Weights of a small transformer language model: vocabulary 8192, attention and MLP in parallel.
Each number is 200 + 30 x the weight over its row's rms, rounded and kept within 0 to 999. Layers, rows and columns count from 0. The size before them is the row's rms in percent of the matrix's.

# layer 7 MLP down (transposed), 1024x128, rms 0.0324, rows 598-625, columns 0-127
007,213,220,195,126,169,184,169,188,198,217,146,177,209,208,216,188,263,200,158,198,243,238,189,189,188,231,164,200,219,170,215,194,259,146,204,198,230,185,199,208,241,195,153,187,191,166,193,208,216,201,99,199,157,201,215,211,186,234,197,156,170,237,204,218,200,185,182,188,203,153,245,212,197,209,203,216,194,222,183,173,162,176,183,226,230,136,170,194,128,229,233,198,172,142,171,219,176,214,216,213,207,201,125,190,172,204,171,170,234,195,242,185,178,199,243,138,183,182,147,150,192,190,204,205,171,158,187,160
007,215,189,203,246,228,210,228,199,217,228,236,260,186,196,235,189,201,177,210,202,235,242,194,210,192,211,200,245,177,166,209,235,223,199,203,192,241,205,223,200,203,225,233,203,171,216,280,155,204,186,204,230,239,169,171,154,210,236,190,209,254,200,234,191,171,217,183,179,216,224,179,187,201,199,174,208,144,211,157,227,208,202,224,211,264,273,174,202,196,231,173,238,188,254,219,202,203,219,234,328,275,210,235,226,195,161,217,157,192,224,210,211,211,205,145,193,244,186,168,226,198,185,209,190,220,239,233,223
006,230,178,233,200,205,261,193,207,207,226,166,188,234,213,176,210,217,251,176,164,179,214,214,251,232,187,220,164,218,204,200,178,142,196,202,183,170,232,201,205,205,231,217,236,213,194,182,255,224,237,219,163,196,242,175,253,235,156,202,228,169,229,203,228,216,198,225,220,187,242,214,214,228,173,239,195,198,240,284,217,246,225,211,183,123,181,241,169,226,232,228,161,227,165,174,178,187,210,185,104,187,210,216,177,243,240,223,222,174,186,143,210,235,216,245,224,168,188,233,240,214,227,221,215,225,206,168,202
007,215,249,219,237,231,262,198,165,212,212,243,250,235,257,216,207,203,244,203,295,144,211,221,226,203,218,227,240,200,193,215,199,243,198,201,210,179,191,243,218,174,176,196,221,165,210,208,191,231,202,292,228,215,193,197,231,248,197,214,199,256,216,226,225,201,221,199,211,184,260,223,205,190,250,247,186,239,192,196,213,202,247,227,225,253,173,197,203,224,212,261,228,184,204,148,185,241,214,167,250,187,193,202,148,215,191,210,214,203,204,196,227,246,256,242,220,183,218,240,201,169,199,225,240,204,212,226,202
005,181,182,173,203,179,178,202,168,136,211,228,204,174,158,232,169,214,169,225,224,224,206,148,164,174,210,203,213,212,204,215,178,235,168,176,217,243,233,172,219,206,207,167,162,213,190,262,195,172,151,113,234,199,168,245,177,196,186,170,192,249,125,199,186,160,200,192,202,247,182,193,148,208,167,141,237,223,191,144,230,129,213,205,235,210,223,183,191,169,262,193,234,175,216,170,208,151,216,228,224,224,196,233,203,153,187,182,166,243,177,196,214,170,212,173,165,225,215,165,204,216,190,164,235,168,220,213,187
006,210,182,221,175,201,145,179,217,203,147,163,183,179,190,201,197,249,142,134,195,212,241,185,202,164,203,155,189,214,182,219,233,242,133,190,199,189,183,208,209,183,226,163,201,173,178,191,182,167,196,172,203,136,199,203,186,157,251,148,128,188,233,203,220,203,206,191,162,173,150,230,204,214,202,190,220,166,162,153,194,218,150,214,210,214,158,185,192,184,203,189,205,203,201,200,199,193,201,228,271,261,194,172,190,168,176,163,195,237,155,244,162,209,183,247,164,211,145,134,157,187,150,232,200,159,205,200,177
007,154,172,172,184,155,152,217,195,213,201,196,173,172,160,217,154,200,185,221,208,237,179,163,169,192,183,183,180,212,210,197,231,198,193,181,188,183,197,183,155,216,216,204,159,242,170,208,194,187,156,148,227,175,199,197,160,159,212,139,206,217,176,216,170,171,186,192,176,179,140,158,183,179,197,174,205,145,173,141,229,202,154,163,184,183,206,188,193,194,183,142,124,180,180,260,199,182,195,256,216,212,158,181,241,163,174,163,188,189,218,229,190,170,155,152,163,219,148,109,219,218,163,181,152,206,200,217,198
006,242,221,199,205,209,215,187,183,178,169,239,221,195,216,239,206,224,231,188,208,190,246,215,203,236,244,212,245,236,169,237,186,284,217,172,182,229,178,198,212,241,162,190,143,208,242,215,186,222,215,156,230,217,176,228,246,228,202,225,146,194,192,194,211,190,193,214,227,246,203,271,173,188,230,192,233,261,208,197,217,145,233,231,221,281,235,160,207,175,224,235,261,170,212,156,223,190,221,177,253,179,215,198,213,207,190,190,177,238,209,210,254,196,230,253,174,196,235,180,169,216,183,224,261,179,216,227,188
007,203,154,229,231,208,215,216,196,199,218,280,287,169,167,223,177,190,231,245,241,214,170,197,217,211,172,181,221,222,219,219,242,127,228,247,194,224,255,214,214,197,192,207,181,226,229,190,152,201,172,206,198,208,169,249,153,162,197,189,239,257,196,206,158,209,230,189,203,218,196,140,248,243,240,185,227,150,219,167,213,203,221,145,204,252,229,176,206,187,204,178,201,204,243,169,184,178,193,194,213,229,212,207,199,207,182,206,128,168,252,206,225,169,174,178,209,220,179,217,212,179,192,225,196,177,260,247,232
007,173,183,224,213,231,216,203,188,207,205,227,228,203,236,211,172,223,169,169,259,172,241,182,197,180,220,222,249,167,211,208,225,273,162,200,221,188,212,215,192,180,242,189,262,154,182,269,174,180,151,242,244,211,187,200,217,243,226,159,165,277,186,245,226,189,227,192,194,168,232,222,176,175,200,222,199,186,181,163,237,208,210,285,213,204,218,186,207,223,230,222,242,183,250,198,198,235,225,226,294,225,200,232,194,178,186,190,202,259,192,226,174,247,229,204,210,244,210,177,199,186,212,170,228,205,215,230,190
005,167,253,106,214,202,201,212,212,219,230,240,219,227,234,217,238,169,196,200,254,249,176,172,177,147,217,195,205,180,228,187,185,240,230,208,249,201,203,185,213,212,193,227,177,220,209,286,170,180,208,223,251,206,172,189,182,225,191,217,227,240,171,208,223,193,208,199,167,189,213,190,184,161,195,201,168,179,219,196,188,170,220,182,145,157,222,234,208,222,208,198,239,193,232,242,211,230,196,242,244,179,190,225,262,210,170,208,214,229,227,159,205,184,205,110,214,237,216,180,251,221,227,167,154,203,169,157,261
007,230,219,165,163,163,161,188,192,197,213,216,205,153,206,197,209,209,237,155,234,224,225,165,185,177,246,197,190,168,192,183,203,244,166,190,196,232,159,200,180,190,209,218,191,140,147,249,185,225,217,108,200,214,175,186,188,211,195,167,206,200,212,204,162,196,250,160,168,172,173,191,191,198,191,171,163,170,257,184,200,151,217,183,181,214,178,173,142,152,221,206,235,138,200,153,203,151,234,234,266,279,259,201,209,177,207,170,185,250,161,179,199,175,199,203,194,240,238,151,194,177,200,189,180,223,189,185,199
007,233,222,216,188,206,169,184,237,184,144,201,198,145,200,224,235,222,185,153,191,257,247,215,200,191,210,174,235,221,198,212,228,252,185,207,208,254,161,204,222,255,222,197,195,163,195,256,169,194,222,171,215,167,191,190,192,187,241,186,167,219,238,200,215,190,217,196,167,212,147,253,193,217,239,187,220,197,219,169,225,184,202,224,223,273,199,203,180,174,228,210,233,175,220,163,209,172,227,248,311,281,220,209,206,200,162,208,223,257,159,216,208,210,213,209,183,254,177,133,183,194,204,224,219,181,218,213,194
007,236,161,210,222,197,204,230,202,228,218,231,243,151,181,184,182,200,233,228,141,169,156,234,183,222,189,191,178,226,171,236,233,137,240,178,179,195,214,237,186,197,205,248,175,213,208,186,196,235,200,255,180,203,190,170,206,230,133,196,237,186,167,266,152,205,215,204,219,170,211,177,202,179,194,179,198,161,178,213,225,222,211,168,154,180,182,201,164,208,179,173,121,239,191,240,144,176,197,161,163,203,195,235,206,199,225,190,152,107,236,192,228,218,190,155,213,162,139,185,245,203,198,203,182,212,241,217,207
007,198,205,195,212,185,203,234,195,203,244,285,280,129,188,239,190,192,222,256,252,216,207,204,199,214,209,215,225,186,184,205,236,181,226,220,203,237,213,225,202,168,214,249,203,208,196,263,199,249,185,184,200,250,176,235,169,199,200,168,241,255,204,227,163,200,246,197,224,206,208,156,198,201,250,185,196,189,243,150,225,150,245,164,212,257,217,175,167,177,172,195,213,181,251,201,182,168,243,167,238,227,209,230,236,182,198,186,155,198,247,247,237,171,180,176,222,221,221,193,223,177,200,226,186,224,243,231,216
026,184,202,199,212,212,198,222,214,215,215,154,190,207,225,196,217,189,200,227,97,190,202,193,165,182,181,221,189,180,192,185,174,160,204,221,188,147,199,196,223,175,177,216,229,230,224,168,215,166,219,237,182,212,224,156,212,229,211,202,228,217,170,201,235,213,179,286,233,181,190,218,235,174,128,206,196,151,127,199,199,186,191,167,169,147,209,209,205,245,161,199,218,245,184,237,172,242,134,225,119,181,171,208,196,228,231,167,184,177,244,177,156,181,208,221,221,180,206,251,186,222,160,131,176,190,176,180,220
006,215,228,220,238,210,172,214,228,237,164,220,237,172,207,209,229,217,216,214,196,236,203,215,204,200,200,164,268,210,212,187,258,179,195,248,221,212,186,240,237,178,190,199,197,165,217,187,134,185,224,196,214,190,200,217,178,174,261,231,217,234,238,210,162,206,232,175,169,202,157,198,264,239,221,182,200,155,195,154,173,225,197,175,224,272,165,182,199,161,215,211,212,183,226,196,216,199,223,252,297,305,209,196,126,203,174,198,202,183,190,220,204,220,182,220,150,214,193,194,178,170,174,205,188,193,246,234,205
244,281,156,240,148,206,192,191,205,213,242,240,200,211,202,188,189,230,193,163,230,227,160,182,212,192,221,223,245,245,238,254,201,243,176,192,193,238,227,184,218,192,219,176,189,177,184,181,190,226,205,211,150,162,237,211,141,194,178,211,235,220,162,200,250,204,167,131,247,217,230,188,227,192,181,202,182,189,187,178,219,183,182,261,150,207,203,205,204,167,192,167,140,175,161,195,194,183,151,168,201,227,243,221,205,235,265,196,210,280,145,164,227,151,214,171,185,177,173,187,228,201,199,174,210,196,215,175,232
006,222,132,234,170,202,243,175,167,223,242,165,187,167,202,126,184,166,204,147,161,154,211,203,240,196,198,190,152,171,182,143,175,157,195,172,151,202,211,196,153,136,231,200,270,162,142,183,210,214,217,211,138,220,175,188,210,217,183,159,200,160,228,206,199,199,231,181,202,170,220,175,182,188,163,153,171,169,204,243,201,265,205,235,211,122,177,172,166,211,223,180,168,201,182,209,162,164,193,168,222,216,219,209,162,188,204,196,176,204,173,189,152,221,191,225,227,174,177,204,204,182,226,190,185,238,192,216,202
006,189,239,209,219,202,205,223,228,249,227,186,220,180,271,164,271,207,203,182,250,204,224,180,204,175,212,207,252,185,225,189,242,224,186,215,232,213,203,232,212,210,240,198,230,164,157,272,195,196,192,221,232,222,209,197,191,252,225,202,228,227,231,256,223,219,245,197,166,162,184,197,217,179,207,208,190,169,215,194,213,205,199,230,190,170,197,238,181,231,190,236,247,214,258,203,190,234,205,248,275,269,230,257,209,213,217,190,241,215,171,223,188,259,222,216,244,287,217,191,216,176,231,179,198,230,229,184,206
317,159,198,192,139,178,203,201,204,211,155,176,153,151,220,242,220,208,202,223,178,222,219,175,214,214,179,128,208,217,222,184,192,272,212,191,206,177,204,204,163,209,176,193,183,212,204,213,159,213,206,201,244,182,185,203,172,261,167,151,171,216,178,206,183,210,173,169,236,175,213,148,193,246,234,239,225,201,134,165,163,219,189,255,212,168,159,173,236,187,226,241,219,182,231,203,247,174,172,200,231,178,267,194,232,236,210,219,233,231,177,216,216,185,136,256,221,223,220,227,272,167,211,182,156,224,201,171,213
006,202,174,229,187,157,225,194,183,183,153,206,168,188,195,196,166,200,221,253,177,163,188,222,185,203,200,201,179,234,215,230,156,179,216,169,222,183,260,217,221,205,179,176,211,226,209,125,188,182,193,187,183,172,195,240,224,199,151,182,204,184,175,199,198,190,203,226,231,241,230,217,200,255,194,201,209,225,188,215,235,243,235,179,242,212,157,202,185,208,247,232,129,223,162,181,189,161,177,214,65,220,165,205,147,183,232,190,224,190,215,166,222,222,239,220,198,156,164,239,192,223,177,202,270,169,199,245,193
006,146,190,197,243,230,228,228,172,189,208,177,187,227,196,190,209,167,171,207,193,200,181,162,172,204,184,164,203,166,177,179,195,217,186,171,225,184,199,194,194,158,222,200,183,157,158,269,175,162,192,269,232,216,178,158,164,238,190,200,188,243,178,213,203,163,206,184,164,170,216,189,164,172,194,178,162,163,172,183,201,243,207,249,181,147,213,196,172,254,226,174,208,203,257,268,204,224,183,226,269,208,159,231,191,164,139,206,235,182,145,152,199,257,206,152,194,236,151,154,228,205,236,172,188,208,232,193,201
006,239,216,203,226,202,278,202,164,187,184,243,249,201,248,211,220,189,270,203,237,122,226,223,215,216,218,230,240,222,202,246,182,258,233,180,183,221,198,216,210,227,164,176,171,183,223,200,196,261,185,193,228,232,170,186,245,256,170,196,231,245,201,216,208,191,237,186,213,210,249,211,196,202,254,220,189,245,246,230,243,189,255,205,206,251,216,179,213,220,231,237,242,178,196,132,167,210,214,169,202,194,215,219,197,190,229,229,187,194,228,176,235,208,275,222,226,205,230,200,191,196,212,212,244,217,209,245,224
006,205,164,167,151,167,174,203,177,188,226,198,145,191,145,224,161,232,205,206,169,233,232,166,146,169,229,170,151,234,204,259,175,234,186,161,174,201,208,160,196,219,219,202,153,225,168,198,185,209,188,118,208,213,195,184,193,200,138,157,188,177,135,227,179,178,180,203,200,230,210,206,200,211,160,151,214,182,205,213,213,181,198,180,237,159,176,186,190,209,264,189,179,213,163,230,213,160,178,242,110,200,175,184,218,143,226,175,167,215,208,167,202,159,182,170,148,185,175,165,214,237,190,165,206,216,171,205,203
007,224,205,180,156,203,199,183,175,169,237,212,218,217,200,246,194,246,251,208,224,204,223,203,230,234,235,223,211,209,160,231,190,249,196,196,206,226,197,191,211,209,172,174,200,242,231,155,237,246,225,139,218,214,196,258,236,166,210,207,163,172,216,175,218,229,194,216,247,231,203,222,197,188,222,214,220,281,214,191,193,160,193,169,218,270,207,156,230,151,189,226,190,194,170,191,228,179,205,155,187,162,226,152,232,185,234,165,174,237,230,277,220,161,197,259,194,161,255,205,163,195,165,251,219,182,161,225,193
130,234,197,188,247,204,206,190,217,194,152,207,219,267,152,199,210,180,198,196,269,211,249,185,210,228,220,208,135,233,187,245,200,204,193,199,219,136,228,184,243,214,197,192,189,192,177,181,240,251,174,212,196,229,224,179,251,156,169,189,225,200,203,134,206,149,185,189,201,181,181,219,231,181,229,240,211,151,255,238,237,154,192,160,159,139,158,213,207,184,175,217,218,220,168,137,174,194,223,218,131,201,215,208,178,185,226,171,225,154,139,193,212,215,226,192,176,219,243,197,192,179,220,196,223,197,198,253,225
005,156,204,213,227,236,207,180,174,160,182,185,177,182,161,235,246,153,186,174,232,193,183,142,170,222,191,176,228,200,209,143,185,193,231,180,216,208,187,159,207,176,176,158,163,157,177,235,176,149,172,213,206,191,175,227,195,213,190,236,165,231,188,163,194,186,194,179,175,186,191,221,150,188,250,175,166,239,183,183,186,183,251,236,180,195,195,203,181,212,198,195,243,150,242,157,171,172,165,216,229,129,185,208,137,191,142,199,251,206,112,149,195,243,180,220,175,224,217,223,217,171,228,139,205,177,205,193,170
# layer 7 MLP up, 1024x128, rms 0.0385, rows 599-625, columns 0-127
011,222,188,225,208,226,241,227,181,191,203,176,187,244,245,225,239,234,242,256,146,216,204,235,185,198,204,248,181,178,190,222,176,194,210,212,206,196,245,178,239,221,234,198,215,222,205,188,194,231,267,156,203,222,244,243,232,246,171,216,201,191,222,228,232,212,225,242,236,162,218,179,171,213,213,217,197,232,214,189,195,198,239,235,198,215,173,188,201,233,184,245,267,251,217,243,191,207,258,125,104,141,195,242,236,213,221,190,187,210,198,174,217,147,244,213,212,200,204,210,187,252,224,219,227,228,213,196,227
008,255,240,196,191,240,127,171,226,220,218,244,231,168,198,191,181,159,149,230,263,169,183,167,218,235,242,215,225,213,193,187,170,226,204,191,217,211,161,186,171,171,188,208,212,195,185,240,182,203,165,249,179,206,185,206,208,191,226,212,239,174,187,146,236,206,214,148,230,192,174,243,233,159,193,179,220,202,203,184,193,229,182,201,222,214,270,159,226,210,212,186,211,202,213,190,193,206,158,249,312,153,206,191,187,240,190,227,259,220,213,216,185,187,179,190,175,201,221,184,219,134,151,198,185,131,213,204,188
012,169,177,171,168,138,215,211,200,161,231,144,146,187,168,180,185,201,193,180,115,248,191,164,166,178,162,158,179,214,181,160,174,137,225,184,192,198,215,209,189,244,201,163,206,202,164,176,245,157,191,153,167,160,169,192,186,160,196,186,173,209,195,169,180,177,191,208,168,201,181,218,187,191,202,186,184,152,173,225,151,165,197,140,202,171,211,195,221,183,159,171,189,169,208,205,199,173,148,205,127,267,194,154,207,162,225,177,161,194,195,169,185,171,164,158,216,239,156,162,159,197,192,172,181,207,169,191,191
009,230,249,216,204,218,232,173,191,232,218,221,209,232,178,225,244,219,213,223,174,202,187,252,220,203,207,224,203,156,183,222,232,205,205,204,195,204,171,179,198,186,198,206,187,201,264,200,176,251,249,116,186,225,242,206,181,243,221,190,211,195,249,225,232,277,239,166,200,171,173,198,186,194,170,186,234,210,198,196,178,226,179,239,201,235,42,218,191,204,174,233,202,213,189,231,197,231,256,177,203,167,223,228,195,196,196,179,221,232,231,194,198,180,240,227,228,210,210,209,194,204,261,237,185,219,184,177,198
010,157,150,161,175,156,207,219,170,200,184,175,194,189,147,162,175,180,206,190,155,182,179,146,180,189,179,179,168,120,191,161,185,181,252,173,199,184,234,215,204,178,186,196,197,178,198,171,204,209,176,228,178,223,202,135,169,194,174,219,226,198,212,180,179,183,160,202,191,217,235,126,192,197,201,203,173,169,209,181,214,169,226,186,190,175,188,209,202,186,152,214,168,201,208,152,184,219,156,123,124,140,203,225,218,177,184,146,151,199,171,101,218,173,144,188,208,196,185,193,235,186,205,187,172,209,167,211,222
010,196,178,175,171,265,202,161,187,201,177,229,198,217,224,207,245,199,182,197,140,116,192,221,181,173,212,223,205,151,186,194,222,195,138,192,166,182,218,170,201,137,163,198,221,193,228,196,176,238,200,162,161,214,225,200,181,239,156,197,214,174,228,235,235,197,197,170,209,171,202,169,184,210,189,200,202,171,187,171,206,190,168,235,183,181,78,181,169,195,178,225,243,209,196,205,174,210,228,170,205,121,175,251,179,192,143,197,205,209,201,128,196,172,234,229,176,141,213,213,174,176,194,241,189,180,199,175,194
010,166,204,216,212,128,220,244,204,188,197,168,193,221,170,197,177,220,231,170,150,252,208,209,188,189,170,168,180,201,221,198,194,177,245,207,230,209,224,223,176,260,252,161,189,207,191,157,223,179,206,198,210,202,193,195,178,174,181,234,172,230,210,238,169,216,205,222,196,231,223,186,217,215,200,215,218,215,186,236,175,173,242,189,210,169,178,266,185,190,155,201,143,206,222,199,210,217,233,191,114,248,233,200,201,154,272,152,137,190,171,253,168,225,184,154,221,253,170,207,180,247,231,192,216,275,179,225,193
008,236,184,190,167,194,232,164,130,188,201,217,224,216,248,258,187,232,191,168,117,200,186,216,145,185,227,215,188,214,146,200,134,207,139,177,205,248,214,194,193,202,198,246,222,224,223,207,191,227,220,172,204,199,196,195,220,228,133,199,140,185,183,240,212,270,216,186,197,150,155,210,175,217,204,180,156,232,181,168,198,162,138,199,183,195,162,166,216,213,172,201,229,246,200,221,202,150,238,269,199,162,193,152,203,185,199,225,216,235,190,208,205,217,206,216,195,226,199,163,170,229,192,210,225,262,205,196,199
010,222,220,208,191,191,247,230,224,217,235,170,163,222,153,204,271,239,212,220,130,267,201,183,210,194,181,215,176,167,177,188,229,192,248,205,212,199,216,215,244,219,204,201,195,196,230,195,249,237,261,151,201,229,225,226,200,202,209,214,248,217,269,195,211,236,202,219,219,204,192,164,151,197,212,185,219,166,224,199,175,215,210,180,231,237,143,214,221,241,189,250,226,205,212,207,204,218,185,156,111,181,215,248,216,208,201,195,204,234,226,115,232,131,226,229,232,211,177,207,202,191,233,226,182,172,175,181,221
008,183,186,217,207,248,201,174,183,197,216,188,168,155,207,226,235,192,183,244,178,198,215,230,202,216,194,190,210,212,202,228,229,175,167,205,151,201,195,169,210,152,165,173,187,196,199,188,199,215,237,93,177,193,244,211,212,225,210,149,143,180,199,201,213,174,206,200,195,154,183,209,163,196,173,184,229,200,187,172,200,243,187,191,188,218,78,195,186,171,226,180,217,181,156,232,150,199,238,144,156,179,192,245,154,202,169,163,205,173,228,215,163,175,268,231,201,155,213,181,153,166,171,240,176,194,164,182,186
012,198,220,215,209,212,226,227,167,206,178,173,205,230,236,223,279,208,192,236,116,195,199,222,202,221,182,220,193,185,184,188,205,192,241,196,219,182,245,200,202,214,189,175,211,208,242,182,206,239,214,151,207,191,292,209,211,196,223,195,229,209,200,195,237,170,203,176,247,181,213,184,175,194,185,213,275,198,199,224,204,227,219,222,223,193,103,214,212,232,190,220,207,239,214,224,182,261,209,156,109,104,211,234,203,203,210,148,185,206,201,204,183,202,270,187,219,226,201,210,154,244,215,183,209,188,199,177,189
010,159,146,166,195,173,232,231,147,203,186,175,197,205,208,181,172,199,216,223,174,205,188,196,181,206,190,207,180,131,198,179,173,179,240,173,199,153,254,206,223,178,207,165,210,202,202,150,227,221,190,182,199,232,222,172,193,186,178,222,218,190,203,215,181,148,198,184,219,193,245,128,191,196,189,208,201,183,194,208,199,190,235,190,209,186,204,216,187,190,143,233,177,210,195,202,182,237,198,94,115,96,200,230,209,179,229,96,127,178,207,187,204,161,172,186,221,202,183,192,210,232,208,189,191,231,199,203,193
013,241,222,199,211,244,200,196,229,200,213,244,224,241,277,224,168,201,197,213,225,181,205,217,193,206,241,253,232,223,207,223,165,216,145,201,204,231,214,181,174,221,227,207,247,237,210,231,197,211,216,200,194,228,201,245,204,216,215,232,178,175,228,221,230,201,212,198,226,186,183,223,208,196,211,212,201,221,203,172,219,205,185,229,210,237,345,163,215,210,246,194,281,227,209,192,216,181,211,272,263,173,181,189,203,230,192,276,229,233,213,157,207,156,185,216,197,187,226,211,201,205,165,248,216,198,241,216,197
009,232,216,194,183,219,243,185,157,194,166,197,185,249,240,230,245,215,198,204,85,181,181,210,161,156,175,216,200,218,183,235,156,181,131,177,182,180,206,184,154,212,202,183,204,209,256,185,180,214,232,104,202,173,217,208,209,207,183,183,165,190,198,226,224,188,201,180,235,141,186,173,162,210,194,178,212,213,185,204,195,210,155,185,188,213,149,166,207,221,190,189,253,224,178,222,181,195,204,219,139,155,188,172,201,177,201,185,192,208,208,105,184,186,211,188,190,209,185,188,122,244,195,193,206,221,226,150,193
039,225,232,180,197,188,196,163,179,171,188,226,206,190,127,168,165,158,170,178,292,204,180,182,207,187,244,162,190,204,198,204,226,253,149,158,195,222,166,140,185,204,203,205,168,188,168,234,177,175,173,193,215,125,130,231,181,170,200,201,178,195,204,188,157,189,219,169,146,181,160,204,207,204,222,170,176,259,216,175,212,199,178,209,226,220,252,190,186,166,227,151,201,183,179,166,216,189,214,208,262,275,185,207,193,182,189,225,263,198,174,202,232,182,154,219,179,187,201,201,245,174,201,237,218,167,235,210,170
014,156,133,161,168,166,219,192,142,153,173,166,171,194,210,172,137,185,180,166,139,182,185,179,151,179,184,191,154,172,169,154,159,175,188,162,166,193,234,186,195,179,199,184,219,195,172,174,211,173,168,177,178,136,180,184,191,162,168,166,170,197,182,189,165,148,182,195,166,180,189,169,163,187,198,198,176,192,179,194,201,142,188,180,179,160,200,175,183,170,141,178,177,200,184,202,191,171,179,152,117,162,188,151,202,161,200,163,153,184,179,144,205,176,150,174,204,198,173,179,189,224,184,187,200,218,158,188,199
254,162,257,164,232,210,222,179,253,198,204,197,212,188,141,241,216,182,228,234,172,187,198,239,238,209,222,197,164,115,234,230,224,172,171,175,210,167,123,192,143,227,225,219,226,243,221,200,200,162,208,217,234,189,185,168,209,240,202,186,168,189,225,230,223,167,214,303,156,149,167,203,184,183,200,191,175,183,228,209,218,189,208,194,226,218,182,191,238,239,180,190,249,194,203,223,177,209,208,204,194,143,171,197,193,196,166,168,202,150,273,206,184,236,200,208,234,190,230,180,157,191,185,153,184,159,201,209,213
008,233,243,214,178,219,173,185,221,203,204,229,210,219,179,233,228,189,181,237,201,205,179,173,197,219,197,247,240,197,179,205,151,224,200,202,211,197,151,183,214,223,201,221,188,198,215,233,192,202,164,182,208,245,202,221,198,167,226,216,248,167,213,117,203,242,184,185,237,162,176,212,188,173,190,183,241,200,224,164,177,212,182,219,203,240,262,126,212,240,217,244,252,190,214,184,199,212,151,197,185,99,179,199,223,243,193,243,262,197,205,108,216,142,186,208,202,185,205,175,201,180,210,205,203,119,225,180,215
009,218,205,211,217,246,233,200,181,210,230,192,189,197,239,222,211,218,195,250,159,251,221,193,207,217,188,228,197,182,186,181,209,214,194,200,219,194,228,187,227,171,198,177,202,190,261,218,251,227,239,109,220,220,225,238,219,176,239,192,238,211,261,186,254,206,181,199,232,212,221,193,154,215,196,213,264,197,206,186,224,241,234,210,225,260,177,196,223,201,217,233,274,205,195,209,168,225,170,161,163,127,183,254,199,212,211,186,215,225,242,122,219,126,262,238,240,175,207,208,201,206,208,214,188,171,197,203,221
315,236,168,187,272,207,174,206,228,214,263,216,239,262,189,205,216,146,195,157,205,202,221,252,185,192,176,224,183,206,215,252,196,170,180,205,190,200,132,132,266,219,166,238,231,168,203,200,215,194,194,194,186,170,239,199,221,181,232,257,196,157,199,219,202,199,211,194,200,217,213,219,184,123,182,160,193,266,249,177,232,188,207,172,210,240,198,189,134,222,202,155,185,199,191,220,208,234,182,192,235,186,232,209,175,182,194,176,154,146,223,184,235,196,202,178,145,214,209,191,145,230,214,225,197,155,228,228,203
011,224,235,171,191,213,166,178,236,224,230,240,235,211,197,196,181,185,180,157,281,188,181,236,219,214,235,237,212,192,188,196,218,239,215,204,170,224,157,185,205,203,187,231,230,219,204,238,183,206,176,195,195,240,214,197,183,219,228,216,216,196,216,199,226,284,235,148,169,173,158,237,235,141,178,187,206,187,175,197,172,195,143,231,203,208,205,180,224,197,184,198,185,203,217,201,211,201,206,302,332,220,201,187,222,208,190,257,229,226,243,225,216,196,162,248,208,220,212,182,226,155,229,213,182,192,208,215,175
013,211,202,240,231,265,226,211,236,231,241,223,204,203,274,243,226,223,227,233,216,221,235,217,210,232,214,246,233,194,205,221,205,187,209,233,205,200,213,205,247,214,231,203,208,219,220,226,230,224,236,187,210,264,223,265,231,248,237,208,227,202,260,221,250,228,219,234,234,200,214,217,183,196,210,210,228,204,198,187,222,238,228,227,206,260,253,190,215,227,223,254,272,218,203,220,200,203,225,166,225,189,198,250,217,218,219,246,239,220,242,183,225,123,248,244,234,169,220,207,211,205,203,247,198,178,194,196,226
009,193,196,181,179,152,210,206,184,172,241,153,193,217,181,211,181,211,214,173,134,272,177,220,175,180,177,180,184,213,166,167,179,152,213,200,215,215,215,205,181,248,184,148,192,214,187,176,223,173,213,129,185,158,172,192,167,161,184,204,154,227,185,185,179,205,203,192,177,191,160,232,195,182,183,199,219,174,155,203,128,163,192,183,216,177,156,211,224,189,134,181,184,199,216,203,209,182,192,219,112,231,202,188,204,155,224,159,150,205,184,271,153,180,177,161,204,249,171,155,121,221,200,171,194,218,199,200,167
010,211,239,211,228,243,167,197,225,233,183,232,228,221,200,215,241,192,203,213,230,142,185,260,247,227,236,244,221,167,217,222,227,217,252,232,188,205,199,173,198,180,209,236,215,207,202,208,169,260,203,272,174,229,258,207,197,260,227,218,248,166,215,208,253,262,221,151,201,172,172,222,216,161,188,207,211,187,216,199,211,235,177,273,197,219,180,199,197,192,194,206,198,242,218,205,192,256,268,187,246,164,197,252,195,223,164,241,236,204,199,241,199,227,226,246,197,205,231,208,226,169,210,224,182,166,240,213,172
013,188,213,219,199,146,206,224,212,206,171,178,209,216,163,200,236,222,215,169,164,193,201,210,189,193,172,162,194,236,236,207,214,199,245,215,225,206,226,254,176,247,217,201,185,199,195,179,201,182,194,292,205,206,214,152,194,195,195,239,199,236,182,241,171,221,197,229,210,248,226,192,249,234,230,214,197,208,206,249,199,188,226,216,200,172,170,262,204,214,201,171,140,203,224,193,214,226,218,237,178,272,241,194,213,192,221,193,169,210,152,239,184,331,214,165,208,260,197,226,208,232,260,171,220,244,213,218,205
144,174,251,171,166,225,181,196,150,196,271,213,216,137,246,148,234,162,201,205,209,173,159,224,181,201,155,208,250,147,184,197,175,199,176,171,184,256,195,197,155,200,196,198,212,224,208,243,219,137,246,193,189,177,202,218,170,230,246,183,220,203,202,209,201,209,233,186,185,176,210,189,148,191,196,159,182,237,163,158,137,254,179,221,204,248,210,188,204,197,229,147,194,203,211,280,247,185,171,213,201,234,191,202,213,198,150,235,198,220,213,188,215,191,220,194,197,180,162,192,194,209,156,196,157,222,219,151,133
007,203,192,217,206,187,243,179,206,206,219,225,175,161,281,222,157,226,207,239,206,277,250,231,203,221,196,198,233,202,221,200,200,161,219,222,209,190,215,228,218,230,233,186,192,206,230,187,284,214,211,177,231,214,227,259,202,182,236,188,212,225,257,239,202,249,215,215,204,217,192,240,178,200,192,178,242,199,190,246,188,226,204,175,214,237,258,218,189,214,193,237,187,187,160,246,220,201,241,176,252,257,223,197,195,186,228,210,224,184,265,276,221,131,242,212,228,193,202,193,184,242,237,245,201,223,173,216,218